Weights of a small transformer language model: 15 layers.
Each number is 128 + 24 x the weight over its row's rms, rounded and kept within 0 to 255. Layers, rows and columns count from 0. Numbers have three digits each. The size before them is the row's rms in percent of the matrix's.

# layer 5 attention output, 256x256, rms 0.079, rows 0-213, columns 128-191
098:111099143165181122153154179105161134139117124083122115131123097086117107094109149155131180150127093128129150127156154144126101108139171187128109082105146108137131119137173141123138138121126115
100:152110138118113128141067164138136144145160138129138119146118142162146081103133148082137145127120124073116105171127094156135095164126087118109178204122114147123092107126143124126084101138117131
105:148096099135108069147131142154130151091155098144135132100159128163148138139171124105119148159125123129108122133112120123089179144078123159113120145121112140165129120122113140166071078162121126
102:132134111140135144134136082132163113124137128143143115107128134134117142134144095123096100137165134131171110123122144132171153160075109087151146113121103116102143134146156125116096199088095109
107:140167118150120097123098108114150085097076111126126124102116107095143145118117142129106134095116115101148124171113141099150106097154182112135137175150122094123175171112106160152145128147143127
096:123113110147115128133128107127121130100100112158151111158152150168149151160117118183098100098077148096114147148155130089059127146151154112140172137115124133130169125122115127125160106113160097
099:118150130176182120137078127116178062096091089127129155100125157152116123157131136126148124164132155098094115149121157124139118114125174150117157108135126118161132137141077142115152146075080167
097:141145123117134140145106086116120136115144135153146075131133135170143098108097175141132075103133103137173169163114087149139147134129145091113166113082114149126138091135119135127143133125111118
108:128106098115136168088117146096126103127095122136105073091147109140124136083133106155165068169140179112132126181122100098120143145161146105160114157166117118135106142157125134126142129089147142
101:166092155129126118096102148135112128119119172158121166041119152104110123127118096164111101127093168127172158126098104096105146114103125086165093098160118125127153087139115119155104124083113132
099:135130100109126137155180137097134079139144116145166133132100119109116134067148104126139118131119152100148149080159091140127147129164168128108108107120111136122057099100151130118178155114135163
103:128123120127124104112127119142157120124079091114141142154130160130131131145071087169129179087129096093112107109132107145136099135165171113121169103094110084154125120097065131159127117159153107
099:103183102100136125152122143090152149144116122137119087161108128171114154149097151158133157085120157131106132159132143115116174147098077153096155137133127116121124106100141113145143091134157120
097:186138140098127123115169118088166111119164127133148127087111133158109089098139144138151151092113145132129150167098097150118148137107105127086138092166070137137135124116154120141100148099169099
097:108149110121184166104154132168099150098110135121137155139131097151122166152150146142133145118162135166067128108125144111165158144103138141139132134146135103120169167058168114133094134143108168
102:129134105097087152149111101176148130150084125155112107068137067172101072164101125118101170126129134155138130149147144117123080128131113111071127159115110120091085132173128119116098135116113093
109:124120100118151127120118095097145100102141144126135135091112118131145149136099124106147122118120149150119134134147127166133111114121071102140169126150115125129092103118169122089160160131117136
098:120092108135145092138132098092092140118129124099128117118127082171135182141145130100159114088074134096091116122124131143132145115139112079133132113103104139140132084077120185173094070116141102
105:118138152169130126139116109143140130113158116136130115134141105185120110121113108096107125109124095087102140127112136138150150079090151153190129102120112122129126123148097146112133052136145145
098:079126166129111144134153100095104158129161176109134118117163124146140104143133109174146089131134143158107107149108149092161115145116121151170112149116139130122101154096171126116152134115105116
099:141084131115151124116143154142132145105107124099141114140187115112145111118128127121129144119067131143139145073169136150153119104088149191109145101136089112092144106121086141072122116128109118
103:145139171117137106123095156188152119051139145133136140128117130139108125110131156146155075113141096115149151141101168169131165117134108139149118103106130142125124114115132124165124100139140133
097:152136135093127148083103169175121202111148119127146134106193097099116134088120100145157168140116116132177111112118123141124190100129130130124141110091124135148114070127138102135157095131122160
092:131133102161114118123156165108117144139099140190137097113144150141108115105153121123136165099169152152138158123105157183105155116113118104134111106202156119176119123145108139157177086099151127
102:100156180179109124105141132118116141080117140152153148132086141160127108107153126098121128099201110135107138127092128135103121119116211118138155125136153141144100125094142175189177107157152117
095:106135138154184130188119103138117118122129139132117095177150133114112180127113110103108146099130170109145126098117090119170156131106152114135144140119091124126107179127116102114151131078120145
101:123110104110097097135112109127126121108135089116113144166183134168140139172149148148129114115133108122108150112166120135143107121143136151129169128145088130079069093125112152185133054088146128
090:166124128119121126155162134104120119133109158155129116076135152136131172145128157127173130138117084175157118117110158176111133131151130132126123151139119091140081112111133128146085139165084146
099:142143125137167085147147154051128179111098160111140118125112148122148136110108106127160111094132144179149136114138139098099128123120148095148137120110103105115158121116167179113144126114088174
103:121131113167177091112118068210142144184113112109144105114101118115134141105179150133142165093129095080140142124174110136074119080127161160105141110106170132093115104100113123121091108106163146
106:132095166122107112099117127142111113135140111139109113131131144092143111166120163130179139149111114127154112138096133154140151152107128111130134124149153141124128117072110142162077172140099142
103:116097079111099159157096132162097107146117128160126142096121146086111123170136085114155127141105134130122162113118106142195093154170069162135114114115124101159148118147098116139136129133144198
098:165140115139134143111109115082134129125148112130128139108112134102137093144122146083161141145108166090128107139153096177142088159153129131125098143140100111163179164107090148086082119080146145
096:122156062131170141122107155118107144187140108109145102088100169131140148106105119153122180198100116124123115138143129111145129121127128149130139113103137081113135109104103129096124104141149147
116:128149084085133102140181122150108142097139106134128099129070158115112160067139134131117127155127092108112152123147155175089126080159096125170100155123161084122107154134113093134172147127090131
102:110123151098151120103106124114117177140142142090142136145173100153146184120136118123129099128125093116077098134134090079150140147059099070137067155121088138121104127122151121134162127144124151
093:124135146135132087115129130133082143119150108135130165152161120122116107167125119147078077183129151193088123130125130131102103124153109118178092154141109111139136097145104116134144095110167101
086:157124079160100158125129154111183142146162109079116143115059142107134145125132155132149192103111132147091121096139127098069145130087134136050131142142104121116154152108122148102133130171123139
108:105124097124130108175111073108123164078145166135144127110127113120119152120134136163089108202113090136135112090139135135112129106076120144159124137141146098138123072151121145103137112102104126
112:128123135094137098151150129051131141145134133145171103142106074149127112137111153124133210132116122136114102152090112115128167143083062130099150083131086127130120071120135129166136084155077162
104:120135108129128118146118075153146132129099126112129124112103078132145090097113112114153144127175074111082121125105120150140134139120139129138140117134137108142075129142086128090136082108141187
092:092145089105126128111103139117140182120110136139084142163126149115148140138108125103085149101148125121099128123134151137129140121187150144111154205103094141166133114106169111156159097110085178
095:097145165158150123108105157139133102135122104123109130133124121119173104150128086161116138146169109104111128106151086140150157129115183149175159157128146137131115161151119086117090134137138130
094:108116142166115147093132117156112137103143079137154163137105120135119109146154126167104131150184144103135120166099169118150180111145153198164083134113136141128150135090121129128097133127137163
102:114145081137119103117150103096160117144158142161121119094095092119121161121101162124125151091095112085087146143111160103102147121120153090153111135144112180158117129088143135152124156157092167
089:103169090180105138109156130122132131171113125159142161119130114116105138130130140104147141161112084055150131128090129125105125145082120116105119116136114153179099119095176127108125104128105092
094:101112115128192130093091118116086158133103118095112143117080119120149152157127142116101107162138125123098132183116155125125129159130114114197124150080141101149086121132136117183112115107160141
091:108157090151160148122160155093107112143115144167130115118067152110154090101139120151136112115122126112099145157156121121055151169179168109145094097118172119145109100100151125091154106155091106
103:100116119182114135175101089170117132139148098135091094137096170089115139121151141131117158133133125141119151129119120141102165154122170096119095058134134125083130174135130104152128094155104146
100:137061084147138111119111140094138099148125138116123130095108115135124147117141172110096098117162127138145120125148138119110056149127135107140140130119126137141105134126144139075127114166119109
096:129166082104119113143129113143138144119093164140117135154113133104116155162150125093133141101150145162128113136099110089127144103164108115103121109135110119105129154063136118135118140108090139
098:130130149140119145115163132149126087101142055163144150153114104145152119148126088142109124120110118136107110141200154155168065121154131110166132151102175148152128105105085092168125152123136150
099:111127124069083136170101133116116120153114080090111149177118133136176108101132128096119155145112145103130106144154125132152116144115146126116139163117108140104128131129167069119136164118120167
108:111112144144135136134145158119150127127127138172129088136105124143156131167086103151173131155118114162146061133158141122135179116086151166114120102151097172107071082102148101111137112160159148
093:115133131140169097116093113119140155102114161121100148117134130109155138157168129096180137111151135092113123175153124112115114173101108152184075148139101139122059112092154115135067121131138124
113:128118146154104106122137157135159127122142126153100123142107100121090140124121125141063110097127157130160118113136147128103153109113131046116094107087165133137126160129101096129104139164121123
096:099121129063137148149127135186103118119119122154159147116099108174155134091185158119131093093125138106114140133152126138125111126136122106165128165112138134166103084122123140154144118097172111
108:142133155150149096149112171119126150124104130163083155114111132201114131118158112121138146148122118150128151115139170139163156125132123121123134105094144139101108133207103172120099087142094115
109:149140126138126123136114154117087111127139132062120097147153153115142127112150138134135182146154124134140150109113159148117093114155211132105152159143136146135160131128164155106072052114106090
094:124178124115105132144117129113124134130110135089094132147121122133114142134098152156146149122104136148159162167098127146168116115123128134085135140112125122124114133118123149158134118115146124
089:161126170113170129137132069145087118130128150116145156086153140100136144173129134106145114091122182172129100092113151181116130099151107121132151130146135114122083123104123132115104135128123147
100:118097119152119114130129111175177155115121153167094138181149138094069112137126159095089103123129096093142120144122107145132118155154112135118119104080139136111094116109075102150178208135104133
107:124126159094102158124136125106154140136096143107156172164101099132143177147121095144124143093135129153100081153113156169091153142160118092172070133123095118120124099117104179148145131194112146
106:132135108117092147134134105147096133103124100115092147131142106159117105107138145107124131075129134133116130136143125157106114116112089124116136136078129140129110168098075093194144108142130085
102:094146151137125113174108168103134134109087107119109079125129175130155101183126137120146137122160158092187125130097135113121077156146103115105121115078146131100093122165132177127103115126156157
091:129090153149110122148073133110135122118140165132170159121153129110117120094149112122118164115140113143160141158134105123126112129164096116142147149102074113152160113129143106095188172154128092
106:099158112101114152099100102096144142131169134108131146156118133138102110111111125077113135164183078107149106099123171131117073137146083124132110151121119153163154112089100137182153145132129120
093:115138133116125099118085106102092127144141144147158127138121160161167120109128145151099118128094126147137136108113087128184102129124126079137062144147129127140129127107110199097119095148127086
106:114095122165128148119130129120175178193140089124107119132152157127153102104177111123113134173144155104122134130146124141115077130093144138105140139125093123140119103174120122111070159163168117
102:123076097127143138092164139154130111106130164120102122168123181140107116159125133101119130129118140197149108112111114147187108139125128099135142147129144156113148135121107117108143142118109146
113:121130109105132109148174129129133099146116138173077120184158147137137122144121109146098154123160134166107115121109138118113126099176133095071137089062144115100092127118171128169097144143103094
109:124148188108177149142105106093139152116092141175143139104154180127102128109109117136121139113112129142127147152140130170102158110144124114112133127131155116189095128154122147127128110117100121
098:122147131115151137131076180140155162128135165093091094096117104119089117128161148144166135110120116108133146147106104110149133081121106128136112070072084181144081170142173133159081204100102153
098:116149130111111111094105085167131120166078119092104118130139109102132155152178078078110084102133117129129090128081117101127160114123141106170115132091111141115171106149115111123144139157085121
115:131130157128108136067118145108172112095137131124135093099160112090138112120139113134118145100112151128169123114127129176162146081105133069136072135132135121092117143139146122124144113154130133
116:117129036108134100150148117088132178078118122097129106127139115118105145121145104076066192157154107094101150114103118132153134110155120152135179122126100147124080139136167159107101138111121133
107:123112164135129133086144119134086163148140135142167106110099141087107141133156149102136114146131106171106132121094147134108207102122118136138096113123127135096139119115082082117117167152165143
095:162120091174131126164149078121118130141097116094130147148160100144161127105149116156136098140141116138102111141097165110098136120144140125150146136120136153113175148135139174137156143091077111
097:076144131100097145156169107151140141088125118089129150152138122119156131117170065138129152170139102125105091142145141163127135103113177187148122139127089148111103124144099160150141180133121190
106:117133125147168090128132131115098092136107039137125074113088155107115149136131134147122124129122110130125146101116094115106135124080165131150089152146130114159112164173105096101130139131109122
102:140116132130132128112144110130132141114138124135151126113064136123092114152161116163091145109122166136095138115152115084097123119129127114123060104133165113160101116136096176132126134183114102
105:135120130113133129127127092086165143149177122128135131101059140092116098120121117141132141130132130155141135102121109151107132110124138128115123109109110152153116147108137146164109160147150114
093:121141151120140125159116165099125110131133151133170119129087156112150114092110155125107119166136116104131174153137174130140166143100171165093128136099134141125134161109115135130175127126158149
100:127131132139068124139144090133133142166122127077140194154086133124094086113162102110156122161097158143103117152111134169100124189141162148101137124147143141114123152151115156140184134151075151
103:076108152131072109096100166113101124124133127125092136095090154151146107133122097123164149153135127136097128136116121093143144151121097132135118118146122169189112124153169108100141076144147158
105:124155135100120170089166127207121143125120116161146160133134131166093163131156097127089098114172126125103107136143126160160092174097095126126113105170161093134163153113186138189127105140089178
105:112165086136125099123162119093166091132135134148128130128135089102134121119099126158128135108143119095147136151133112143094092122184097160127127075172144107121147178119133133138122154151108177
089:122107109120156120117146111098116161167121130101113116167137100109101118162058111136156165104090181100103113139154139139122135161159145159140145124125059118122139145118174111096116105141112122
090:134091147103109133082133175118113118131127129063128132058136131109090138139144123129124144134139138170173104124140144146110159117125181147135151153135158160134155103125112143135132152125144148
092:108130134148117110155114170143107151139147180103084113107106131159099116125127147169142098124132130151062094172138173100144127134118091137099093134127137145118076165151150120092122138101138142
091:123134106125128149146130152108155142122110144139129089076141106143140117132072148094129143134106123136128141145095084132161104104139144146105117147117147103126133151126131094119094096148141102
105:107101153129104129168113131104147096160105138135135151129123158146140105156153122089127122140137089104095128126147108129116110088126118149079162138156170136159085118092134133090148096086139162
100:144107163156129156159146134137131089089142105136128140140180119128154083117095159134095128122137158140161095105160115165141118126175146178093150125162164150168187127150142151084123067149129091
107:156101147131151125172129150118128130161149119117115149138136133146141135139107097131131154096110131139161122101151137199036192143160126150154145131107103163156158141105116138128128146115130099
091:100090165080128127156112151148121144122136144166126176154154136150119163199117136128134140088096145132156155070134093085110122135121057120110094147161136115142154154115128137151153107151118120
093:164129113143135104146121120145140133113094129114143126157081131109164123122142166104105118157143070197143142135150157126125096163088111130107145122148170111121107142099154083131159129097126136
093:120109121111150144107122121136118126121126116118083117089132137158128082145143146115129140103133148140137137125137165189073072176107100118128170145096121112127148125153101142121153119088105128
095:118118168110130127083188136148109148134131131142160121147155121174118127150102121150125098114132146170151110111103116197117104115103086139139155076096130116169103097121141117113178168141164154
115:140109115104119092111090136125164106099116152169152091139164152103130094130139145141143134139164156075179145131126093128147167099145109125134114118094133138107123138095133166082162133126119116
115:172114108150143137131137090111176126154147109141115156114113111130152101133103166101123161093117118120171152140115142123146111130149143143119171185177145121118118118078125158083132151134109093
094:102123139136098107130093158125128099158143153068096159144149108148118126148113126121187125137103108151124108067118085122156085127122120157073105148114132132117102135168078125101154152073138095
095:120112106143100152121097112153157112145071108121100171145103120141134121113120094124102135123161099101173139166136152083141109128164186078066133108155117135149124100120125102089144132107158127
095:141160137139095126137132145094088111136068157152136128129087075105131138146103119130123132069178118122166071154127142123146091156126160105123105102173136134171158123117134139146105167151158119
101:143115102122155115151110094165106165125157061108108112132147108135108118125138159139126120092100096131081127119159122190138106115111143113096145126171107120098139120141071073167112145127135147
102:132118111126127138083187096141154140133153115119143125110113099143124142103154131115105147091094162146076157121149139129161131114129124137144124160129131112094135106159136120128134183161129141
095:094151123098117151113115125143138145110081151144131120138103145118150111125174136161100111125147121138116159134133136121102160159139112166153143194123122109089120104112155144102136137167102174
093:108147114117142122100138159144136129126123163096073133129121113126140109148119138172135128138143162109108175158153163112094169140151133125102130143126147149151176167122145105122133144115156119
103:119167113140120151129168134152120120074126164149158157119128168169133147126143129185155125151145134163164104103089151127121116116135147115098085118139183105189123143119103133127164106135164166
093:101188122118119132088132146147172119132115146142115189122156124106112113139163124130162128119098147093082132112155098094121122141138148155164138113136144191114127130155132148170152133138101089
099:100149120125107144134121095133108106108120140171096115150165112098116155091146121150148112128138110130091162128097131101130083125105137110168148152105112124097122144132083129123128109097132096
097:146133095138139147150148173119084111156124142136130143076166113156126137103135134120126100117114143136139115131087122077101133142117098121155093139175158098137146144131120159136106204099147123
108:156150119105118135166103175062127107148129130127117105142135141142105082170147092169091132108150133095122126121118107138123137139059110127099114130134148109151142123151121160132153120120090128
105:148151158175070160109164104127109121112119076120119085119137148126094109106142167131143151097151133088127127172157123172127101097140098145122075095131130143098153139120165125142121142151114117
099:171126133117174134133132098117126134121108165151091163186112127089125174137103133139156146109115111161148149088134114134120102126121116130123141119098134098106181183091137073169122150114094125
093:138116117156076134114106097130156160093146129117140160165137156087134095104174146176131169114145142085152157068131186133155153087134116150097151094132163123145135131105140127138174129103145128
094:111137148179162172094148132151128128090169122133129138151130131134113121148126121162127083173121150140116117124141135150131071164152134166113071085149121167106125155088131117086162145116127121
096:114145133131088080106124145119125169118104123089176147132098107138128106138147141121139155133131103073083124178120170112093148132081165168102174117105090154095107140147132144070135132138141114
104:138155157076125066156098090081101092117148126071150100143098150118140139122134191087102111119106052115163118161134117109128138128101105142096084145079102160098138166106120158136149171107135106
105:119140125094145153097152144146065131130141129112152131122172103160112150125163092116125122131126117166091134100144140076148154100153089128129128164145161148129124125159115109089114119111189086
097:166102123151111122167149120174124162123112125158167085131137151131132112103087145129142128144112145112154137114164122083159146122155119114143143065152120149097120085109133149136129141131142148
098:119122138128131137148175125130139139096171155095097123149120139138129139142109145113126115120137141125130159137165142105079145174117118161106077102111127171085126118075146127124126109145132142
101:118117159154138165120140117151125142066114089132163175108120162172090143173153183116087102139106120156106089104157134092149117099160145137121106127147143111120129122115105119090141113139144132
096:164165097158163169095129148143139124146128131124116093141130134116143107182133140129137149126084125122160173155096101157138121078151133157153122154116146126116147207124114101141096137143064136
096:123147170088107109125140099154117119116127146167149140138151152076110146115145131131157117142128078140159122114176128123099058156125171109158098087104124134094161141126135103138146153121071101
096:123145110124108120161142108115137095125166156140094145154128130098103125101122145097118114139139129128142103123114098109135146128109109073113141148167157123117211146095145163156126149139163114
095:124107137093128144119104097129108085125141088140119132129134154161129148119112144150162130120096109116125131153118128158126093135100095151135132091195109092120122094113084124124118106117135123
096:127113129107136107122113154135126140131132135066132122154112127175176119118140145097142137130072104140129110142173113100143204132107128115154143109060133136172088144145088115141132125129107166
099:169102124113111141161103140083124124127168148143127118161097183109127132120132132161113098120146168126150101119128174101127129104130122063160109152118131133115157106098156128100139135115095088
107:112105126117150144112126145128117125104122095151143105109089166129124101110183111111133118126148160128178145159149133104146106106149157163160143121149118150162121131137158071130145113150103127
104:134144127115105141172139170099106145144173116098164116166083106092113124147154117112131132131122149172105121087111157161168144157133139151079103119123123086146122130137129171105099176140156123
102:078108121132124109129110135177127134121078133112130124121122099136145126118130183044112133133152128106087103081142134130126157163118107113158176159139172139132135146135127120112116101120172143
096:133113074082144143126112177127134136158188148154123185129148161087154125118094095132140136114141101100119152092112146136146110149122078176099138127151139132147103144126162084089153188152103087
096:147141092139081153112147151133117111142128097142135136149122114093155156144142092132076105095134130127128126147115133106134126139182107120154092147127178108144171142171127071140125146144083105
107:118125128137121124121135169133155112155143097146163097130108113094119163156097110170118143125153133100102117080142116142098121151139144133113108108126113101135088129101153117112145099113105109
111:136094146092125129155154090137154151105106131134108114112136148157130090099154124104096118145162167081110144157151131140093152156145110152142129127135128117121087115128144155103128127130109142
097:130110142137137138121155136104132147095160087149098167111140173138118115107113105113108095140118136143102128135132110118117111120177135125139125122102103161126209124143097116100129131127140137
094:151101111152099131066103074092124122122137137160169126104149109114104129136165141135111115168105124145115097131113118102108115130139124117147089082113120173146162114114070135133112118131104134
111:164104126168136134123122136128104120124123120144120142109120155160151153119107146123106080105139076145108124169092159110082125175171098123113189102139112147127142125110138118133051121170117109
095:148115099120148115150123123162129109119168113124148158106187116122109110079109108148112162135095141092104159108145118143154086137104097137071154112150136067129123141187115145121177144156177127
109:136101175059139109110117120121147126152077118128131145138106162132125116175133164135128125133163125096128100140157102137090117121119102158109146097144148146155112126133145135166109149123095076
097:139161092118126155091141158154137104110121124127137110110167114123113118098143109127163153113104083134101120107137142130116133108143121087184164177153126182100104152153161171113142154132137146
103:131132136134150148069100137141162130139115115147114093107122145126150152106103158105150149112130157105155170145115180147141144117121123137117120138130097156161142102146115121174136102123145131
103:115142124156111110133114089160110138148129136100144139141152106109111184117165090143130139150169127187137147075094101135122165148112152148175167102110160098108136149077113153107106065117120126
095:144166122127127146104131132140104134133126119158184112148132116135131100125124109162126115105137123136139107170140129107096100101117093109185163145108124110115121146109147141095167107187146107
102:158134139120122105184112118123116134137111126130124106088129175147145148145127068101158150157137078107150118171169162114146168140132113166133129149127111103151122105140161132115145079105131135
099:150135131146124143126082070119115145131153123108130110112090118152100161070108162115134169172095148091102124179157142147145141112097076100134189075081116120157119157136174129142135109128129135
085:136088118147102129139138136124088072142098120152142124150145157118139112108110087130152123192141127132114082176094078112131085152141153151125111106173135098097133097160111128153151085156132109
103:137147138112131140166122121131147098143129105086106109164133137147135154113188157063102135105096111109158152088190162150133153152115136126102126119127100129130146171093082136129119151152102161
102:128146141097118128156079158143172117136117153166158138132094092083151136132143132119160124124125110166133147135132133148159136117127082136136121118145099128125140169106192158105185143112170108
093:150130152123117186109163067145128126134169119142069143121137147172134154159158077153148112103110099167138120113115140141110136133134105125131093152142097143100141089178142092167104194147131123
098:141146149186151116170152199142136135103095104121086142117126092136138128145060165121127103117073148121156166095169156117125149157147140158155117109121110086123097080118112109145089146156146108
096:096107168119140118141131165118125144145088133129128192117101159092120141130126095111127062157141123163144120102139151159104093145093133114142096069100074107096137122146121084088120158108147163
108:125141128117130148190144152098125123119106139134110145122126154128134076150098110128107062175131170162146123082137112077123108084105101162116142137139147169129118118138124138089119147092128154
096:115117094117087135135130128129145105177124090128097081119127119109142126158143143115127114149152126070140170126115130121126158128104126102100088159143158118132131141123124136141086089139139118
097:101103148094121107148142139132132089138110144135162129132146122106142120140112140126166100149150139161124118136106154126139128088106174141120113132109128158106141142156102111115161155084133145
094:122118122133128106111127115099099150146151124117107140165115118091116140104167125144118129135138145127109137078121068130117133149160159129113134152123077116073117135143165109104084100123155071
109:122107132166073169147112160118111116109112171143078157126103093091111146139062161135148076104129146128152181146139160140101073129141152131144113126126197107160107106127128156116143118148109132
099:128106109082119122095135035146159109107130151169110134134125096127102145145176101128114101123082150095116174098089080132143147072136135086148127154163126134161119087123117112121113134146118137
102:083138109131131072088131101147133104123149138129134121109090130090123136120127131112153105127138118107133137120110119090132140132106127148128103138109163122110124154128119134132114100119138106
107:091121144129077086121112113165140146130153105124132151147130132148148104133143110112179112121141148096124131156113119103188128179119156146107130132133125116146114131124118172146114124163161134
105:124093117091101098129117184164143166138159085140136130073124115128121141145143085130145113157146173118124100076143136110116143161189127179133120100121126153110097125136128137129127149107155117
116:175161136147188129145147127111122127171132149152163133084106151145141109186126167148106113144138117148062113113101113128126145145127102127048095142108111131142104104148142120090097142120146104
110:133139140200144116154142128115181128145130149097130105121124115152099179153124133118137118117151166112150094121094104109060083123098101125135121141093074150157110119116116124107136171148087121
101:134134083141106152151165114144100151165153085092105111181134097162146082160109113134150121139117158122134128107099140115167116137184105114105181143113104158128132134162123139131073137107117139
094:105135112160181124140140176146101114137102088116153127157114111139144108103092136133125142111143124085142120099107152159089113121096161126129166093109153154136140125153098097137092095115145100
096:131111161133148154140108114117145102082170158130141167149121113108167110135160181110114116116131122135136134161133128135100109120116157137108118134104154177132180101134137123138092135128108134
098:100145138162182152154125108159156113142131115154157167162180127181114175093116135105105110097128108123103159117174148115159074142157160073109167117086101144114116130132168155126189151140149109
101:113100177148153145146126154181090082140127148103148078126137135125103175140116132128122118129130102128125117093115111107127128131162135150124105170121151108096175123171143096118077124112123153
095:112112133158127118107176101169137137129142113136109102117116119162170118122151166097137127104173090125159123112119111168116129126107166162151105093155122139127131116101110090129134114156122116
108:157118128209150145072109167090090131134139181085150182129137117125093119134132097082131137095125141140100128107113140120160115148132187140093110125155117111144135086183125140130106107145115101
104:127118113133144136162137150137093143127159149130132137126142114112139166132093186142132149168150135194107125108101150122095121124107104094090171166140159085083116114134146132124052132094134108
101:097144115095146114104141102099134150161111117160112076104111112111127099080205082109123099143164131183132109139151105098116120102121082120144091125128103147154143162117094113138115101124143110
101:135114094148097127123127100099110137109094099165140090104138172101116078121142077122112143151137117091114130142115088103158117136093100128148117124100148083159140081137159119170128122137113120
085:133133143113121148118142105136116145101138130159104147150102138137158145107121109109180107149110114152118124121100180137145114091136121086159135137172135104138147141117101103077088152167132141
087:121093112122089161176132126151133109111125129108140158137146132091131132146146089109140143167103174125144118123098129116136170160147113132121135174125145155134163147108136096166161137162143170
097:153098139107115144161116112133128108135105161084164087097128075140182130127152096103071081128178145120176132105165102104081132152133167147150135145099111150155104127161134169154133104142177104
096:158154173130146126080176128139159109150114086129121133125150158099137166149144098154125136131116124098118110102109121126121159117128093129094117086163151120110140085130148129112158176110113107
106:116129190123099153125114101116139118165116094118201142129119171156149077124115135087099097064118109133150117111160130130177141094139138143132135135145097131085169124114114118124138085116138151
107:178088122117089138078112143168158133135152110155071130096146135127107138081128070164118101165164121110160113121117138136123141121134115124103133126181164110093131129146115126127079139088131125
102:140059128094137072167126123092067091120127127100185150207182119104144112134145147110132141136096152173134117137162111134165162131136117140119108126123104120115157184133127103090092142107152140
096:154120150126135151145122158109141111135138155131123134120147146167115137163147148116098123147158062127122103155155105159180117133170124153109143133137166164160143132125171146081146149152103115
098:141141136165147085090102123139133086180131118082122073136166110133089150139147093124127121141101127140125109116124088084131128116127133171102136123148130140138111093172143116130116099105116105
099:119147128123092134127115114141142090114083073124162096169157137122124131117164065071140079127133109087132071136136130081155123093134167098118106154142120138148094109159142139156168153102148102
102:121091189159147119155111154084094147116117147117130115149145139120164146124099116117152114142117156122105122120111142086125138133105125171171095134147093121134101163087112108103161061086132181
103:129173147120146143074070128139136134153137090151161166095140123171099106168121142158092161144105151139120157164112119144136096145100108136144155100076137137131106157145117115124150165150101095
109:126097162135129119108122181107155126137180103103145118146138153127127146066103143183137146150152176155156103138133157162160136142141155135156104120080102112099176101145124103094145119167131105
095:115145127109116129107087114121103139099119146119141142110123120180119134144092105114139104129124141109139098134149120145163173118088161130134133201176126120190071170122135168108150112095149118
099:106165139101157126152155128135125082149121110142115131135133127095171154133123074129130184132109123118095080095115146108135091112153139132131148108112112119110138149163155129085127121136122134
093:134149156085151112111104119094111132147083144120151144111124131125140168114117130147142108112112137130122108162155107114122156169095105170134102174106121109096150152163145122147139099153119109
100:109130106166152089102122103172122105136136124120113095124148129145163110147136163130173115115125114074140119123086127125119118123084092152148166167149138128144181159124119117127092078147113175
091:133123116098138164145159164145137151138096131114094132131135126131140102153131130144137160125154115184156143114155127116153160168177086174115129125149175112117129129136086117126142124155095149
097:146098147182118119107123146146077137152145117137141099165170092140138114156062121157120137158107122115155178121148161091140145140104134141125136111146163133129110141176082123121102088139168158
103:121153123139120136101120122098077109131163146142132097074176113127098136133119149165100105089109119121122135111108142149156112109111094098134136123124099169097174123137145163091111110133150122
100:114125143102150165132101152097122129152122171145111133123126118129095123145088083131099143103129144144196153108155112151110168127159136097136115098115141152110124065101106096131109109151091094
098:168108097148138089140108145116154138124134121107139155134103136173127120121149129117101157110098102116114128154113153171124152133152138090159143142073165130105111146137140081105130117151155099
105:143147125115130156118135136116109162119138174128155128117135134179095135133107142152110132136125135192111115108131127098169155128084137146158132124130161141114122155156154137138080123103121112
095:121140129109130137121152142129121127142144170117137167088208115116125147094075148116167085114173079120181090104130124116112159131139141165102148149153145141137132118107135122143101134156149121
104:142157132105101120116076112188134107160158078157138132111111158125104081134106106129144137127127143142126143148118107179159166133095095140128188147154153146113179136117128140140142201073118097
104:118136120156120100124113110099169117169104151115122100136152130095153133150080129091142154106146127152117104170122101146084095094147163070115124129153080132110130115137124149109124094065074141
095:144156132115128170115217143084094142125125079127133107145161105137111122079117134133097119126085112127107150160172139081111140108157120092118116122148097112121110133161151114167083165111142098
101:130163097141130091123147149093134104099093182106096093127127150077132131103102139111156126132118143090185130146120118132155122139096119124151120107117143169140169171124163131128089115119118158
098:148120140170122099109102131093150095118116120111119147110159155147141139115138113121116124137101157072139151152128086100152160137167141121145124138139109159148130110172141169114172133127176116
099:102174125126153114187159152155150109124092140113118127135150161132138168063140144126118169152145102106169115097146078129074124093151128155135143121123154177139076159153160124153173135115141134
101:153096133125131141148085134131154144130120105127151096158132126106076096087143147152104069126129124104157135123173109107144150132132099124104147112141074115147136137109142137152143165098146067
102:108154187100110156159098122148129081152170140125155116134122073108100114101100088091131128140147118149130085119126135122150135160145132167140133120124123141130116121138130148117129165133150167
107:115104115190173113135161127142106146143130148127096137143145122127098122116085128169095153147098137154156147138172107107148149145116160126131134129125152116093140110170114106133111177143089156
090:175115151124105132105092106181099092140115091121166135161126137176119116152109127117122160134123100165126185149104108137170133131170145106094133096143117147171165159158107126163087171138137116
094:132147111114133148213138127090107150120129180139119118151159136147173106079128112152143104165133125132114173128072108139107176138120122122143147132142110111134122140111163127176138103098147133
104:139094170141135105108128132134107114109123159092105150119105110138088119118141110177132156137147188170120122183121104085116125158136163183133146088092148103076139143131090091162119108156107116
088:143160125130107179157078106111145137135076158123140109136161127111133081116182155141119127106136137112161152126084091110151131123079134107105139143144097109131159145160115129122158125132128129
089:166117137100114074124116108136112132113170103120117189130107133111149149142170141111106106126127142126104122072155184138167110137100092092161128138155127127147133148090169103088095184093140091
092:156141108102153124115120085136102097164117087127082129120148139098114124125085141165184128124127120160121132141088105148146153104117132095198193113146153120075117144108073150107149156120155107
103:080158145117084108125086138161155130110170130105088161140169135089141192148108153131113124087112116090119147098098122112110126145134156094077112166107158139159142179147119108154131126090123139
101:152128095111171117139150119092160127127152140119135111128132108107136102121157105136131127107084140102144136131166111113107122115188124125106096108161080133119130083169126105142161101143105080